python train.py --num_hidden_layers=14 --hidden_size=128 --num_attention_heads=2 --num_key_value_heads=1 --head_dim=64 --intermediate_size=320 --vocab_size=2048 --hidden_act="swiglu" --norm="layernorm" --norm_place="pre" --norm_eps=1e-06 --positions="rope" --rope_theta=16200.0 --rope_fraction=1.0 --qk_norm=true --attn_scale=0.125 --bias="none" --tie_word_embeddings=false --parallel_block=false --init="trunc" --init_std_qkv=0.0638 --init_std_o=0.0 --init_std_up=0.0638 --init_std_down=0.0 --optimizer="muon_variant" --learning_rate=0.00452 --lr_mult_o=2.0 --beta1=0.95 --lr_head=0.00743 --max_grad_norm=2.0 --warmup_steps=0 --schedule="wsd" --decay_fraction=0.7 --decay_shape="sqrt" --final_lr_fraction=0.05 --batch_tokens=16384 --max_seq_len=256 --doc_mask=true --train_tokens=116600000 --max_steps=7117 --dataset="wikipedia_en"
Each number is 500 + 25 x the weight over its row's rms, rounded and kept within 0 to 999. Layers, rows and columns count from 0. Numbers have three digits each. The size before them is the row's rms in percent of the matrix's.

# down: layer 2 MLP down (transposed), 320x128, rms 0.18, rows 152-218, columns 64-127
# gate: layer 2 MLP gate, 320x128, rms 0.189, rows 153-219, columns 64-127
# up: layer 2 MLP up, 320x128, rms 0.183, rows 153-218, columns 64-127
down152 092:531506520527508467506522526518517489500501507530482497474494507530494501549527477486446508527461489499494473515482554516493442460482479486507527495502482505476465494518523479496536533503522473
gate153 108:483483454511467529502504523445483506479521502542477514476480497478492515466505470533487494475513510495496511535531494466493519498479481532506544468542517522493551466502478470517490483502493463
up153 111:506486521513480469464532505484490477508482493512516491541493507448562506501541470514463485529488527485473470511493527523531513495518488523446487499528520554502457503488482466489541484491485510
down153 120:492533471463485530460484523545482532516496482518533491484501507492523533504471525528502484523498456502511500499468516474510462487516524482463520495498521543486523467497475476504536491474470492
gate154 110:554438481494504526485523484485535521477451529479489500546535497495489508474512487475452562521470482516483472554491524504526489530494493465501469496522520503506520476563473462537508545491482494
up154 120:521465461479535474478525511549501527510480514467491498541550489470475468485463512499486490518510470508504515487495507482484510503451484500496467468490494542449534497516551523533466511544508494
down154 114:503456484495455513509521569552542519489483541456488517498489486499513528493489509516507475488462515464468508509458497476457508503470534461528518519499504520528525467506515554512534493519511471
gate155 094:525486491526481487520493499463454489477485517505513482506514491507452511476503459466555460490545532496513475506499536480502530520484494484535486466481482441542529491508521457475528512498503525
up155 092:497510511493462545531525497487472526493514495512500545515509502490506541505494539505507541454513493493550518452522499493502461491485537523493505540516469492535465473492475463499460438464504501
down155 124:517496514516511530526522471500484554460518519513465500497505465498506480476497562500521576479526516523510494468473535469487497545533507470538513477508471479528505497507527460480468521479484519
gate156 094:529531519503552491478486527450527476512495475502516492496492519489504494478494485482456538469529490481485505492519550460509458510481500519514520506497497481492477538444526450493484538482479515
up156 089:488480514532540487527434479555513499520526490467541510465472485460523497506490531504498487457502518480502480501507526507521507486489491494506491519468478524494466488486515535449537494477487525
down156 075:469535498501488466502496497474514477509542496519496548482528526502553515440506497482476493541473498445512537512526501492500496471485448478465495489463515481480546490511522514486496506505532482
gate157 101:507530471504499474471452490472518476498473505543509483499509482470449520490471472531524496505517497494466531493498511458464490557467537520524510485495480515468485496539516475473465486477529503
up157 091:516528451478435490459485467507488502457516527521505482541508478487507507506459471486540494509481533515539518516501473493490525530488497511539543503534493502481470491464528517503492487492508523
down157 093:478522448502480491511499449507513508507493536474537476485483516503508498491516527482506507484481519474512507488449508501518527542458491485509502492495498468527472557545495489530507536523510474
gate158 072:507522511471490514542495513509508541512504516518523496515508490470492512496540471461460467507470480540459477515545533488515532524520488511526507501487481513461494460484469491478470497519518501
up158 088:510494489504498491463524493502499564491482517470467467482491505482503492497517512466491505487530550488563499510479447541468516488528499496486478483501533523537507493518476510522485509448473500
down158 142:506478531504543455456500529520500478494516502531514507499496457496473525501488448437496551493499520465493505473434502485500484489530516472525485523551513527501527497506477500482518491504526492
gate159 098:485539505481495534511521539479471504490520527489508520511503475495501515528483518466472548448511463517495501534492486566539469504498514496507515517529481478514486460488515522495507503518462510
up159 107:519518519501535531543497512507474517483471538501495499480478493484490483542444502467479513453543491476501544503505510538505488496461475503495469492515491456465519460494471531541494517478470548
down159 081:508469499538506524516517495536504509439497496492503506448490496487482519517499500485437485431499510516520561504518502509471558500493451484540422466504475488468521491521519510479475481488487535
gate160 104:470488479472517526496522532486499522495517550506476497486497473474482515521519485496517480465495553525498480493502490502497573463510498521503485499467481521553470481487515515477498551488534485
up160 111:523523527507502499495493471548480549517468513466518504504537506487493511479488539486528485503530509476528447514482496531549498510525488474461443494475480500475500456560516523479494516520493506
down160 094:540477556479484461522469528547535525446476517511471492512524486505470465533491530542497519490493496475468527455509519493549528523496488495535512515517517520504518473488469479536485501470516482
gate161 095:539493531518485498468523511454481515506497527500496491542503484517480505487506492465486521485484461495483489494503489515478520484528485499555501542521492493533522457516543532489518499438458502
up161 094:465481476488535495527498530536522466498504479491519514472467528506527500519496500527527472526509519519478510519490477469538477498510525517477500467498489501491508541492474432506483489519510470
down161 093:479535537490518505490497547511468457513501522467508514503481571499476514479531478534477517490531461478472468471500434476436481529518488479508509526549481487501479490497519451502472534524461500
gate162 102:544508494529491505481483503461524522493518477518486509502513508469494505509530463503509499463517491511475452493509508487512463472507512464527524469503484502461528505537513525489494500539525476
up162 101:506468531515506504501501495535483492514511495457530485518509535535454512504503466522449478517461503468547516459542539467521546488474520508463498502541538481517516506480488527532501468498494530
down162 099:543513466482469478492558516507456471470523542526492472513494463456454509475503480515502468552502526525523494472493534504520485517519550490484506521502535501450536465518515492551460479525517488
gate163 106:546506519524483510504510459519510492479511520446499493507448478507445497486495531471532482466467510507461485480518496482516516482492493509503492495483494517541507491530538498483517513507524477
up163 110:533550478528472515459525515514544523508481500494517509478498511500471500500495448462525499470473512492558509481521490511493474525445494529471510494435485512501522489539483492503535540507533459
down163 087:523523481539518491507483463498507498500506514468492530496465464507463464491478548498498509429447526495487502480531483500494463499504481527527510508462490483527506525523498512530548480552521492
gate164 084:513481490479485500507498528538483503457463487486470513491510442509508491548464519481511543485486523535533514520467491514491522490476486464495498511541518480503549479528549504524533475505456521
up164 073:538469512501506515490476519523435505484481508492483493498474513544496459520507513482528544494510575459524471507476476499499510498493515501513482464542528502527514496511494531498542456485480555
down164 104:489530505512449525485479492518466484513500487496503515496495542506537477499483553500492499492517514465501483476495479492501525510500497492525477459481495477478493509518505512487525517447480544
gate165 086:511497494542514534536495485486496528498546524459556516484510507472507473503505494512498502485514463519493524497431523472503528497509515501499451516550483492493516497483475486474466492483530520
up165 097:486476493496473519497487486484495513469508462481514488505523507499487455524520466493466529537487468546420515546531481470516522484500508526503450475486460501485528485483496509506447477485531534
down165 091:518540455491486484459497498498497474460472481529450504517502484520515497514497532497462463514478469512499535466506513537513521485491507533518535509490503482523537501496543517484537478470537533
gate166 100:510522497498524429485467552501521494459436544459524510481513473464498488484519489488559498478487500519478515507485525509532505536518468515511497545498508495491516449551469536495517508521509455
up166 103:514492508483473495487464465472504489485548468524488518532502533522501513507480493531488515516506475500498527510504489495519509486480577497507459451491499518512472547472501453533467501496497557
down166 103:490483544500506520472453495509480478492527493513525532529499503485488525538516503495516509493435504490494497552547478487493463474505520511511460490505480507515524542471510498490482516496500526
gate167 098:550498464538524542488467488516500516484493533484476480459483504464498519511532475506500532494486504465507483548471522464517501510458478511475480508441552514487530531492503468478541498523522460
up167 098:509491451508499545481490483494461537523504514510439507513500499438517500507520510502505503534541483519516532527500488453449528562515502471492510448490525524493523524506487487475517481492507512
down167 090:503516508516465532496484505522441484540543485535484482488492512475478503537477487502519494479514506498536531516526483464478529417533534500454488511514512491486541490503499500509499489484508521
gate168 099:471491520517506515498475524513519528448466530551513501453532499482474471519457497490499499484500460446522519484508497524478484572445471536477503468545526476502532523512472495483502516530495507
up168 105:497458466487544523508542525487471487510517517475497550539463484490500515527473512497462541477486454520475482462478519538487545507504505479453494497546494454517468513522476477466505499496536540
down168 113:495500509487483504472514499491505486494497535482496512502443499501488542547520507460481534484480444549511507480470489486485484495480505512520480473506496461509529515500496511510487512516505519
gate169 093:524492517483548492535492517505452501515478495501543499570484492493484514505515497491552499480500499501460553517463496512534477515507532498514507525545506492515501500492487471453471531530485478
up169 087:458529545483487537521493516508504479542491458494488477506503529470519531531476517493519522477530459502503487465478498494510509462515504461486504485521450480462441523495485469493500504494536477
down169 090:455511453509511532489518520487524488530504492507466536524479530495481486472471495539522515529508474504515491509479509535572484441498509459475452492520460529513511515532496491490490516517500478
gate170 104:494557533495503480504510519483549523461480484541545526528448521517498519497567507465503487432502530482497526505514504476521495534493480525491518475554482526502465480495470482462506513428458502
up170 103:477509533504478535469503512478542525505526539547480512506420502571486495490550491482490524468474489490506523502539502478535513531491528497470512479469491495511455504464501489499531519512496507
down170 107:505465463517495513498499528516535513525493532523529531491484509489479483531513485497490511496494499482493534483529551494484465489455524550489539475463461498492458531451461540521550509518529495
gate171 111:544537520500490526521488531513518507508509483476492477562496489523489508508482517494499525518528480500501429487484518516488490439502475505486538495507481520533547513547504466497493541492489462
up171 107:495466491548504490514486493511471527521513491502511506508554469533445506506501477470534472493490495484530524530509479444464532535482510495521496497483484535474440517498504507502490525543481490
down171 105:488516492523507525547502477513498481490485507528478451516511492488504510509485504529493494490469534538539503470513464469542495516500482517526478473510511503494502504507461468457528482545520507
gate172 102:487491536531499502504494478453496435464490464494515482500537517508499510515466480504486509458501523510504484504493516443494470565466477541507545494514519520517495454533470497554494488494530476
up172 094:450487511519503500525517509488555463472500466525505466511505509521475509462505482533479468457481499468520478524490490487498492538500475517486524511526546513540494504480461481525501492450518498
down172 087:527484492471485483536515531523491535509548503461491447474477509523479491478524528478466482489466511518443506490492489496518524479525460551500507498497526481490491519486503534488505485495530452
gate173 100:523516541480506461525498543477533492462442516497534520519517549487476532473516522478516507485544442508508530545502493499508491455499472473528507499463506495472547485502483476445504510473497488
up173 109:520454516472526481498514498453501475493471508535528513530501513481534495442546483508486524500484514500505535526489524478488486482515481501507500491497528502481519500443533503494561509497498486
down173 091:492519485490488456499503484513503497529531515514549464468494498479503506487512502502493516520510464490512523554524548504479494536500483496450523495485518522515493513504501554505530508448471506
gate174 080:511508501462533460507490529490477523484523512478508513541542487514514510513520501495503544508529487512491476539478491460574501514500501480481514462489529499487488464511480477513491488514494497
up174 079:520478504468505459522460547499515530505549457499518509550511512520464526513485501529535508487528508536483495484495501473504499490485475509531520476513486475527500452481490497498509490532494481
down174 154:511535426444491512499472488490497530537524493476491497535538503519498505511524477523506554506547486479523533501522473500523555502491467506454485471499538494511494475550473526528503491488491475
gate175 100:534479483504496555446527495535503474495523486491488498511480473481519448509520498460494485496473538532471515530507437495475505448552480482503534512489487451476473494496524521491490502520488483
up175 105:538560506523491523503512474443519499519534468502487471475508469518502491523520452487476516431477502516505484500494473501452533509457522494488516527467452499552504479490509500494467501483498508
down175 086:506481466525529469437502501562487460472508489486502503528507511481499486475508472474491528522516524543528524486472518457501539522505528478509518521483504519517540502474476468475537517491481485
gate176 102:501500522466545474499470474532499497477539548510519533491505490506479524520516487534487482456496484536481499529469468528459495510494489511519521525555473494496528517475507486487490494537475523
up176 100:508514495477522507527523483534506474485492527493484514467493495504504498497502510495519474455497457508489492520512467557512515508482491482462507494543528471461555562485498477498478482535475552
down176 088:537536513499508507501477457493501508524511545485486459473482487505498522498472455534536485463483480492513510487527468532543501516489478500475492487484466511528566485488541533518539446505512540
gate177 096:486502514534521515505467501525465473493482520503478513515500512443499501522548509519519493469445514491448497523488485524491519478492518475492504555511546522451506490526422515497485491551470482
up177 096:476493515481473511553483513520463507472504528448503489494505543476495506520575514505497491501512468503493500490481465550497490489484492470513530516481515506460535508558519509533515490519515498
down177 102:503498513494475500480492477517509499516499480455495457506487543507513534512514510504506475467492510537518515470497510521503518481493539496496534503492487553504521469493545502547492491448462513
gate178 101:528481502552506490519505513514479505479515520530515501475499479465498467495493456500465479503503499472474534519505509463425479485460512496536478561550493535495472484547491550507493476522481454
up178 101:476515460467472520501485507468510504496495439511492480496480488540496523463512513504517519497518514521496471512530470511532464544536470454505527470473520510555520495491526512510550520473542551
down178 095:484489486512574505509537488510487458510456484490516517487505500453498535475506525459480506507503484508461504509525489491502504507527465495515506504512510557520510520481520526476499498523532490
gate179 100:553492520524495498456486507481540501457475506477515486532502544513484511496469506510506521478518518563483523488492486487494477555533497512512537482535493491504518471509478536502513515513441518
up179 102:473486475502498501501471484505481550548527548531536483513496502464499512481484517479496472485496488510530478504471523517509493462487500443499486503480474550513499512464536536531521563485519510
down179 135:485522508489500507470506497473493550476514549547534486549493511475495491464490495430517476469495523500509473486498536488504497480508516464511526476474504468522465525504496501497489509542546518
gate180 094:498467500494485503500517497498476485454501564457481527482465465475489497510516488515539519483496491543496518488508539520488496487533534490506518524489493520495517517489512508510514539520492444
up180 098:503501469451509481488497526490542524482483484525483436527504495512545520486515479502464519496473501526464513512483482467537523514533487542501511515517480465471483480512471490492506445492461538
down180 084:531444488529507483479510502525502496474519512453524501513458520491497516543531481469558479503495511585456514485524505538495464522540506492527521520490473488489513510507446467468479497498504485
gate181 094:498551511510553499526506542551516516530503477477458525512482497487487479494534470514529520526517475537508537518485500473474481502490467482502467528509479509478581494492470517460482501485505479
up181 094:523462493510495446464529497483488481479507531521526483480497509528532503515447523504483486480471509483542488518504489538499502525506500522512539527459502525499450500483517486501508475490513460
down181 094:514491499531559501465514557476504481513492495464492496503481511531463475485460498527495541541508489495521498501483453515495516531468506480510499506523520453475482487493485494486498480572548498
gate182 086:483459510486492518547511502501462518523521507497489533525515487488482450528517480548530513474501490523538504499491502520513446529507504471491490507492493505510461486492519496491466520497488478
up182 092:519528491542498498491482493529541487474513471503466428477493503540516550455501496489462522508534517500524499521503501504483519483553505493514444513505526525508494467484497535483487487488487486
down182 121:476525477534497514508514513535531481482516473492552470550497525468475537455517548498545452538500550463493516523523485475520483510504555489529456501535520523491484484527467537487505490514508502
gate183 114:564478480471521518534469467526466495490480531482495511495555482542442528497482543489485513449448503490519467516505494476506488494496526526522512543494492484502566481521515490483467509512488528
up183 109:512481537502492535507511500544486488488530536468470485496519550516507484467512506554541492527514493496456494495493526474485489480465488527499519470518494523494485530528529473489457501503520479
down183 080:508467523480493478518488456535493477482480502493521487470531472530490500479519499518524507471525553441461537507469511512484533452509507477539530514511532536495540505471560460557527481506486491
gate184 105:501475504501487495474540494470508517482489463473508502490520490546506502501511470476539501491415501516486479540475543457485479556468557474532507523491530489473502464534475516499500473519466504
up184 101:479479522536458513492523504488495487506506515513543517539486528524491494484478488501441515467589520495546506491526462464484485470510468499497501501488490512509494545479496457522517481508523454
down184 099:475502531495511531473521486539524446468472490520505497517501437475526557525504502490509500527478471524502472483491434525510495527482491565494484488517519535457499519470497517464492505494498482
gate185 110:525424499493473516476503532536489502484483527536545507521468500505475502493497441489443483475526480490525505524524480526514524479520504491537517513509533542457526477515534499500536532468517525
up185 106:466532479499534492496483494488493490498497509491501489533471506477474532514491547517555509508481518533506485521496519479483475471462506551463492464483476507527525534525508479500513486503480490
down185 101:493482551501510502493555527510481512541513501535479514509481473456491516512492464513539505457479499505519456506504522458485465470540476492509517500477536506535510481489519493497474518530498472
gate186 094:502532515490518464483513497467553508464494495485482482540499489563461542510529485478459550498479537531484537530482532500519500523511479516496491501490491493516480511507467433534507498512471529
up186 083:527532506488486497488489516522518506482513516527459490525506489558480507508455487520470525493473534489510509496478487491472497504472465525470504495562498480520487537521459471503483479516478513
down186 098:493545464511516501522500495465518527492474497466508494491474486533483490469458479506513480480521530483488511511489518478546498441520518511514508521527453494532518483478495468469543461498487495
gate187 090:499446517463516524475480511513498489486506470504484421484486480487486520457504487496469503510500536504487520473475486506549522527530557504525512488539484508549468522530499451478491496541469562
up187 095:475489515470532517525503521509507468521490462459464519501512498500458514508535481483477472523513532525474508488456546508529521486495514513520532468514499484500497506482502464491466496511450500
down187 120:495508506479532522504485488520483471502508502544475528492531486476529494526495510504509471484519516537509451474480568498519496453501526498477499481492523536503492452473484437513452481460515461
gate188 098:517525477501529479532454437487533521514486509492539486482495495431497561499525483513519507517500502514447503487510529535512505514485499543482520525482489518530499536491490468498494516489551500
up188 087:515489487514514533505527513529468516486459408486503478473509469495484473517483491527461489519490499500478485501515513507489506501515532460505455494521548543494479538497474479548498483525508510
down188 079:493498457498503485522530487519439541472484433517465514481529503532486485511484521523455484547531508450471545518493485516529493507484528498500470494514528516509504506501477486513510484511507522
gate189 081:508521517511490494530473517527537534509508466498502532476506498473497512512546497547513469522502495507477493464470529464494524530511474507501471452484485536494497480480472492473484541506496445
up189 083:470536492502495485510521514498504550546500498431532485538499502485496517522521499529512475554492513515485487454473538461516476486530473472507458454472484524522499499473472477460462517492490492
down189 138:459519450480469520509501470520514497503513495529514494527514512522528482496538519468471461499509501536531516497559489470487508487482456517497468492450474490512522536500495477498490504529470483
gate190 101:521529448549499509478519459509502516494538534489454488520498427534431487495529513484511523537489503516492526527511476507524500504485497487500486533526502467483512484500511479483528565517491452
up190 103:516516469538500545504535511512513506473530480467430515477472443539447550502518509514487538521499491511503530496537507485517501518501507517468483510535498463468482505488482486478501537501517493
down190 116:502490468546469513536492522497541530479507528500497495482480518524482508487498489539488504524503475489525535478508510494516502486510462536473500453544518534525474455485485511480480506484474523
gate191 096:494524484492491521485516523457510508491507476473485513553482502452532515485502461483475544505487507514489493534441551510517478514505516524477482504518499502513547553501514490522499498496454514
up191 100:456550481473495489474518523467522497500511475484481511515499505491533519511501532471488558485456477454513476533470511493506513503475522507523537450496482493548479528516510470526530482512521509
down191 099:485520455480515499475523528462485490504571511503470538475470489523502509477487504484496510508513493473554490504493507464517526479481499517515517499478509523531516495511476494512501505509518494
gate192 106:503531497485516466505440508502507527459489494480501494474462511479501505543519505512517514521504543553472517529526509523469543496463526540495466537502464496467511539471463466531500492500498479
up192 102:481526500516488556487476496526521485560514492456481485579511486521492495468515504536446537489504552509531462521483494489524498508505491523466473485505524503532532487535510494505505474460485524
down192 084:542534525491523519508496556477497518512466499522513464541552482507543495468513497525491492501449518466490517498534476486475523456532487480475514497514489497486512467477526482493522480491492524
gate193 105:560488524508552523502465491532517508497466497501513489505487522474451543517522473500507453531556499489494471546528476486503506488511502477514494453521477516475549502507509468454484516468462491
up193 102:468513515498489482550507470483490493521537529523505500551478507524472520478476484458517499498476478518483512498531511495467487501494484508483477548441535541502516494517498510508535549492527458
down193 103:502495523510506493495511480498459499500467499466523476527483523512509524523496550486508555440520468485511447494519461505467498500502500486546479471470522545477485539476496517533518520524489481
gate194 096:526482544493513463464463472546495509474479491483526518528477497489522530493504518526502486497517519473511483501504493478522496518514455487492504528455480505534465502531505447488509501510489463
up194 092:431517533535495505511511546505499507512522517458449490537545514503473485500529520474480497478517505506516540533451532499488492464499474525482522491533534501533497472482454534504496532506507549
down194 116:488576506505497475512545558505503499473505537532505466514497466504538507515525513488520484469529504519464528506529471464486513481505503546495501527495557503496539486499429499484504504487515500
gate195 103:467485518548470483512503484435506466551523512495535477503456462488524498510486513537528522445513503513511507506494483514473492516459483488498542499510459494486573484516475522488476509492482462
up195 101:472497518439505486521499467487510479475527492508533510507514475492523509477497464476484528536500459502477548506473484477549532525516501527524476518504491467485531541496484507511481515492515533
down195 073:470542533541505460501473430486540495504510552504502501476526474500477477517520468519533492516479496490505524503446447515539534524508527497528491465506483498508524503562520471517460535495454501
gate196 103:509527491505472517488521491536509523492514538458494469531447499531493514522499484516466514465521512562513521495526460514517506500444518525469483487531486513447516501493490479508429528492478476
up196 089:516478489511501523515486485493500521508511485480451485471483482488522484493480553480526534467498497501469499475486532518488485508497520463496515515519478482514517517476510574478488527493476469
down196 091:509519559525534475485515489490547474508499535496518524500512489483508447555511505491445560445500512502516513495543490461485509524531524464527450489518529483467496545484456508511481502504519517
gate197 107:555471522475491488521495537513521553495487506432495482481509469492508508512515506510519534497463450519474441493492513523529508472542520513516490512522505488505512478497489494492480538543477496
up197 101:468525494505496504484491509481486508512526513545550466477552496512499501419493499527594499509512529462475473507455511477527502493514493503477484526490509503524518488463499527493523526515512497
down197 085:482502503489482492457505502498461555517518523510497471467520465462525505471488514509533501506516556493465494488490478503491466505488496512479504529512517478544538496543479499467478500511531572
gate198 108:546527536499505523483478523480521514496501554463481523496495522471490534554553488551468514479511512502457495500474486493501513531495495535524528524482485517479457495493484485470458535515477501
up198 094:475535510541459489486519484517544494507532530513526467498525533510508494479509514547486492557483513491505475525514512498530487495512518510512480459506525477483475531488470498508549511531524491
down198 073:501523540445484486546541440499533506507518507478546471490491494536481498464489494439483498498515496486496501477485499497492492525529483505509550531496525471457515514506477528506498492524494496
gate199 105:524486531466513436521516498475496520507508458477496507495486533485476507529508475495482513499459453516470506519476501533499496506525498503501505525530509472492527497488471488473544490528493535
up199 103:511481517517520499501513538480480524497540444536500505461500487477494490480512453482517493442516496472475537465528515494522497522490508527503567487470517523534499497482518545515525504547474515
down199 107:471510501455518499442491457473483524519533495481486515485532502548540538485534466479498491455512473470511522499530460499513480513548488504503469506549497510554515510499541491525533488486504492
gate200 103:502567481500490512498508511489498496488502543480525505482472477507497485484539487526529474517529498519490473507516477469512494500486525474496518487508506490501473518503468473475531545556527493
up200 108:534534508500496516478546466534499500487468522459501460503500455494483506473512531543513476481523534494534478488461485514484535479463517484513492497457510524500507494499498523489520505547511485
down200 100:455445471448496552488511516494502519484519481500496502543523507529490491502514507520471474485519535502479463468454502522464506530490499511513490479470516522535476480507471492490487516566504469
gate201 108:521540540478519485532552477476483520516458523523519456488501478444498484511527474471501481485486486487481480523495493520550507541515518515521488474468487530503502479482474500469525539506522509
up201 103:489505517489487495502484501471511457471537487468503497555539526496496493499491445508479498499457512514488463497513519514550541480517502529503512493478450464464533545494491497516501512524531512
down201 093:459547493457467485546476479511499531468550467503492515506491488492500508511488506497523522491511493510483504508506490520543501413504521509488479556484491475523502514498479504483490546472469473
gate202 094:496474509495503489499527488474499484507529469525511468522475481489500474499467506470504463474544481512493464474509506511530447526489496497427487500507499481520509505533473477525507517509471532
up202 092:496483467500518473480517478486502498517498498529512458453458531487524499501540474480516503503522530527483482543482495513524495432520464505509502528537477531510519493486466530478487531500529523
down202 085:495491546480525504477528514488514518510500461489520456488503491491523486512489485487455520473571481476484512550534474502546534515478503474490490492477495495471514549500501503507530553501522494
gate203 095:538533516538517481506471526520563507548472524496485486518482487487479502522529466434534525525494486478488500478490501528541474491494489518458499512503506498550509528519524483524493482514486529
up203 102:519492533502488457504465496479562482523511525497490482555503520511495507519551499444525542508496502485494484437505469528503485459532511489492490452496480503538484503526500509483506537471504516
down203 125:472514505529508462503486510483493451499517494491510514496553515495505489527520486484531522495524493445520512475546471507520523475531524469484453493484518526557474499511502510486519531487506487
gate204 104:512477536511520486534509505502497480485477520475490485504478516557483511557504498497483494513475478501461495495468545480478459493461486488544518516517496509508522493498479511514493484506486503
up204 106:478480531487505522526473463509497537512467510462454454477491520518507473488480472517518500489500506479508470478483575549494475494520498513541488477523493520503505499484443498506450527506485491
down204 110:507495557507500497507480452492504448545490506483492510485538500497470473535481482492462523485496518498534483497502530499535515504475474522555507520483482519492480515562490478500498539513493475
gate205 102:497529523465480502471524487498511503487491473509437500499489493501480526444502506529510547453527521484506452496545489488522491487520495499498509523534519491533514552515543489492465507485456509
up205 098:509504473526490500570467525520496508459522517492468521443563512467489507484486455504467533492482462523511502462502474473489543519500501548510497482513472509480502473475487537484503486510505508
down205 071:520483501517495542517487488490491507484515536502476533472499475495515495498460507530526473506507452441480485518472486526494484486486525532479470487459526554480498483496503503533469472544497525
gate206 090:510517501508480481496513524517475539556539535499482502523528459500481496503560534490511462505489510524475502500516480515504506458538501499477460474528479491528513470531491518483467545516482474
up206 095:481502498488489468478517513513498509552524522482473485522561453506511488480541504502510473500498526502487460517525463542534529451547503479462485510513506490522488479526538517492515524497514520
down206 100:495492465480465460477522511489489530535533497536495483470524525514484511442493489489473489531488513480471475536485520518514499510501516541483491506547576503489492506490527485469529531471508517
gate207 105:503524543447484501516490465478503485525502507477456502487494447522539498488502494480508514440523510531491508506485488436519492505483510489452514515501464497481544508493482476488443517529485480
up207 099:456511504486523489460471474533525516517476511488476493514538523497553510509503480502512491466496484495517481503477506515497534498464496492490469493448478526510583498545453494482440503471459511
down207 083:512536502520470492491504512542483485494521538497488496496524497544480508467475504485537566465536458460461530490467495484510522509523501501502475479469515485540507509487443524499466490553510483
gate208 107:495508535520476480454499540496488506482509506480488463475492502471477478503493528486469516453492476526540519485531497467496500511498452505523520563495552478482517507480535495523522479544510502
up208 108:504464521533487515504491509482491499509506484499527486525489504558446489500516501471540459498468517467512499488516495504530524510514484485503438486476512504530470496534536532557445494481503566
down208 076:496506519477484491503506504481514515507433512520485497510512490497502507498478495541456515459491481520519489448458499500558493498528460516508527559507485518490512471489474495496498557505545485
gate209 103:522494492502527508467483474478502488493474510517540475497500480500494506558554498463507525524471493519475512537504500482464491483525459516446506513548497493468533525453475462469483499489508492
up209 116:528519503492502566482497499512504491465485480503481477463490523493452507496492505470464539517499527499523494519522529485461496527455485505472501491529496442473493530507465495481484530460516447
down209 096:477512472548521493502493494490495475516473525510455480519536484473493525501504531493461508454504506504525558584504482541528496519512482521493501511454501488518468506483504502514488513471501505
gate210 101:503472507497466501517497463487492449481528453493527498497485523472495516551515526511584501491492492513459513507485477522466492514553508510506529482510495495492474463550508522508479488516498495
up210 094:533447445545516468498477538477467512547493525486570516482489510492545484497501486513543541477521507553519515484474518504447471486505488463496499494487480512470486481454510483503472522479491484
down210 103:498487472490481503533497467474491472516526500495521512484490514517541490532509513480492543486519490488430495496509483505479462469534469511448517489499515530496455479505491494449499503491540510
gate211 105:501513492506512478472501488493553503500519535514483482501521505498471479523524526468506488503483498442447493514549505506526518493510470489528455490495472501501500475501501423514495527500479518
up211 108:518485541511494495514523505488516521470504490522530517469515459456520465498497493489479505540533476490520509537473474487448490532501496531479539504499493475530494497516506538488477457509502479
down211 100:501482465511491477519527482479480509487493494483544502500497486488489500489502460496478512545485466471506491557540505454472508499496521535522476550509493493518504529535491488513493520534513531
gate212 099:506540467511542456517485561448522474509511505515497531507515486441493498467531506532533486509483528497498499512503503486540486490561493520503468492493475536501510485508509474472506561485487455
up212 105:522507509489476493471528520506492492499501485475501473484519539494478470434504577552536497498506524518508508515518465503499472484518545511499497517488540463465492490490444519533501488483489497
down212 080:454490497548508523511471465485511452489502481498520472538464490520478493464477518500513502524503541523495495516503536522439502470505504498463478507516483490492519466504488485498502494471500520
gate213 083:492498491526526524483502508543523519491493503504489442486486457547484490454503525517478498510492530565490499505538472473500507497510450492526508504524495523509485523474465489535533508450523459
up213 082:524504507529482503521532519527471521490523490535510476503513532492502479504502494478484506493541507536493453489537497510474474501457458455521513515515499511522520497503491465509524490469530474
down213 134:500465499488471533514528512526516503475491470539488507484501504549516508498500513517525526491484481488493538481522530499510517492509470478493475500477514495499508509499462499567523477480529491
gate214 103:532486520507459500478499490534509489509530481504509510527522491488480552469499492532504526484536524532476527497526526476516476476521487517494513475538494511506456505465537503502527481496500470
up214 098:516534480494526548481501470466475514476469502482489513504498502506494470496510499477492505512488494482498508521465509511494514541495583497476486525459498496483541543506507533503505555511476518
down214 084:529518571481519550496481472497533519482508476512495517485489495503465514483505475470518551502483547533481490510506503500490488526486542522501495498501550520502508520507525494498460532478440526
gate215 111:486490498530501486482430496445463526522499495491510502490456495483492504498501521507537508478535529509552553530491540471455462500515465516509487477523475514490523496504513488499508504518495549
up215 105:503494486546516512540487507499491496479534463545505447506514535505491494512476521511461482499500518516514514531475502469487501479487500506519510507480510460526521515569504521558496520488494460
down215 079:484542508540529501485485485474503516455501480525511491500503516547521510490515504500482520479464520474489515514500449473467487498485464546480496472518500486492523473518486471498515563558525521
gate216 096:471492461510496511490533493488488497493509500536523504454498484483484502476532481486480518486509536443488469504510452486494523504458519479509445501520470485507514519501526475497522528485511521
up216 092:483514522508521483499447542452484507504512509477490499504520483531475465489500521508517484514463425539502540533529505485480455489547467489493511521486485510496507498518498511542526461486502469
down216 117:515491541516524505527485528514525524524517473465541456520502461453442482479483480535516492513495534468504490476503542504513484506505494488463505488528501476522476484468495528536461501496524512
gate217 109:474565517514543474524480536518473505514504497522577544507504546530448539509473488505527496475520524491491469489508494464519506521544483479487502510523476488459535487481486503520483541459521457
up217 091:531463510500572495508466479476514535519492511476512530498522519465469500528514508479533465493519465521511500507426480504501515517471529484491473443468466520483493485479434499494478514482546479
down217 095:445517526517474447550485551487456484490495485535529470488455498506533542468517508488501522561529494556463561468503533519504509488504504529499513500493488479500514513489542535513515521515488472
gate218 104:513550471492530490504479502530527503496486485466469470521503519514515531513513528513582501469516486493520502534470480509522503504523473501505505513511479482498533494492496522516497535504493458
up218 105:494506487513474489496438528475496519492533530526477480504546528524487490473506494497469509444510478515540487503529514507511476530502479506550483505494508474489471447479498527527500542508515483
down218 092:522494512530488496504457484498444554547546517496496472445483510498477515511498513491492530516471505532512505500530488512519486490479455550529522487521483496539534491480496452490547506511511483
gate219 093:482473538499478545497525528489500501493495485487487547488497493500514529538498501509526452519468477489496490537497486507462470544499466512471508480552506509519529518429483510503511454503522482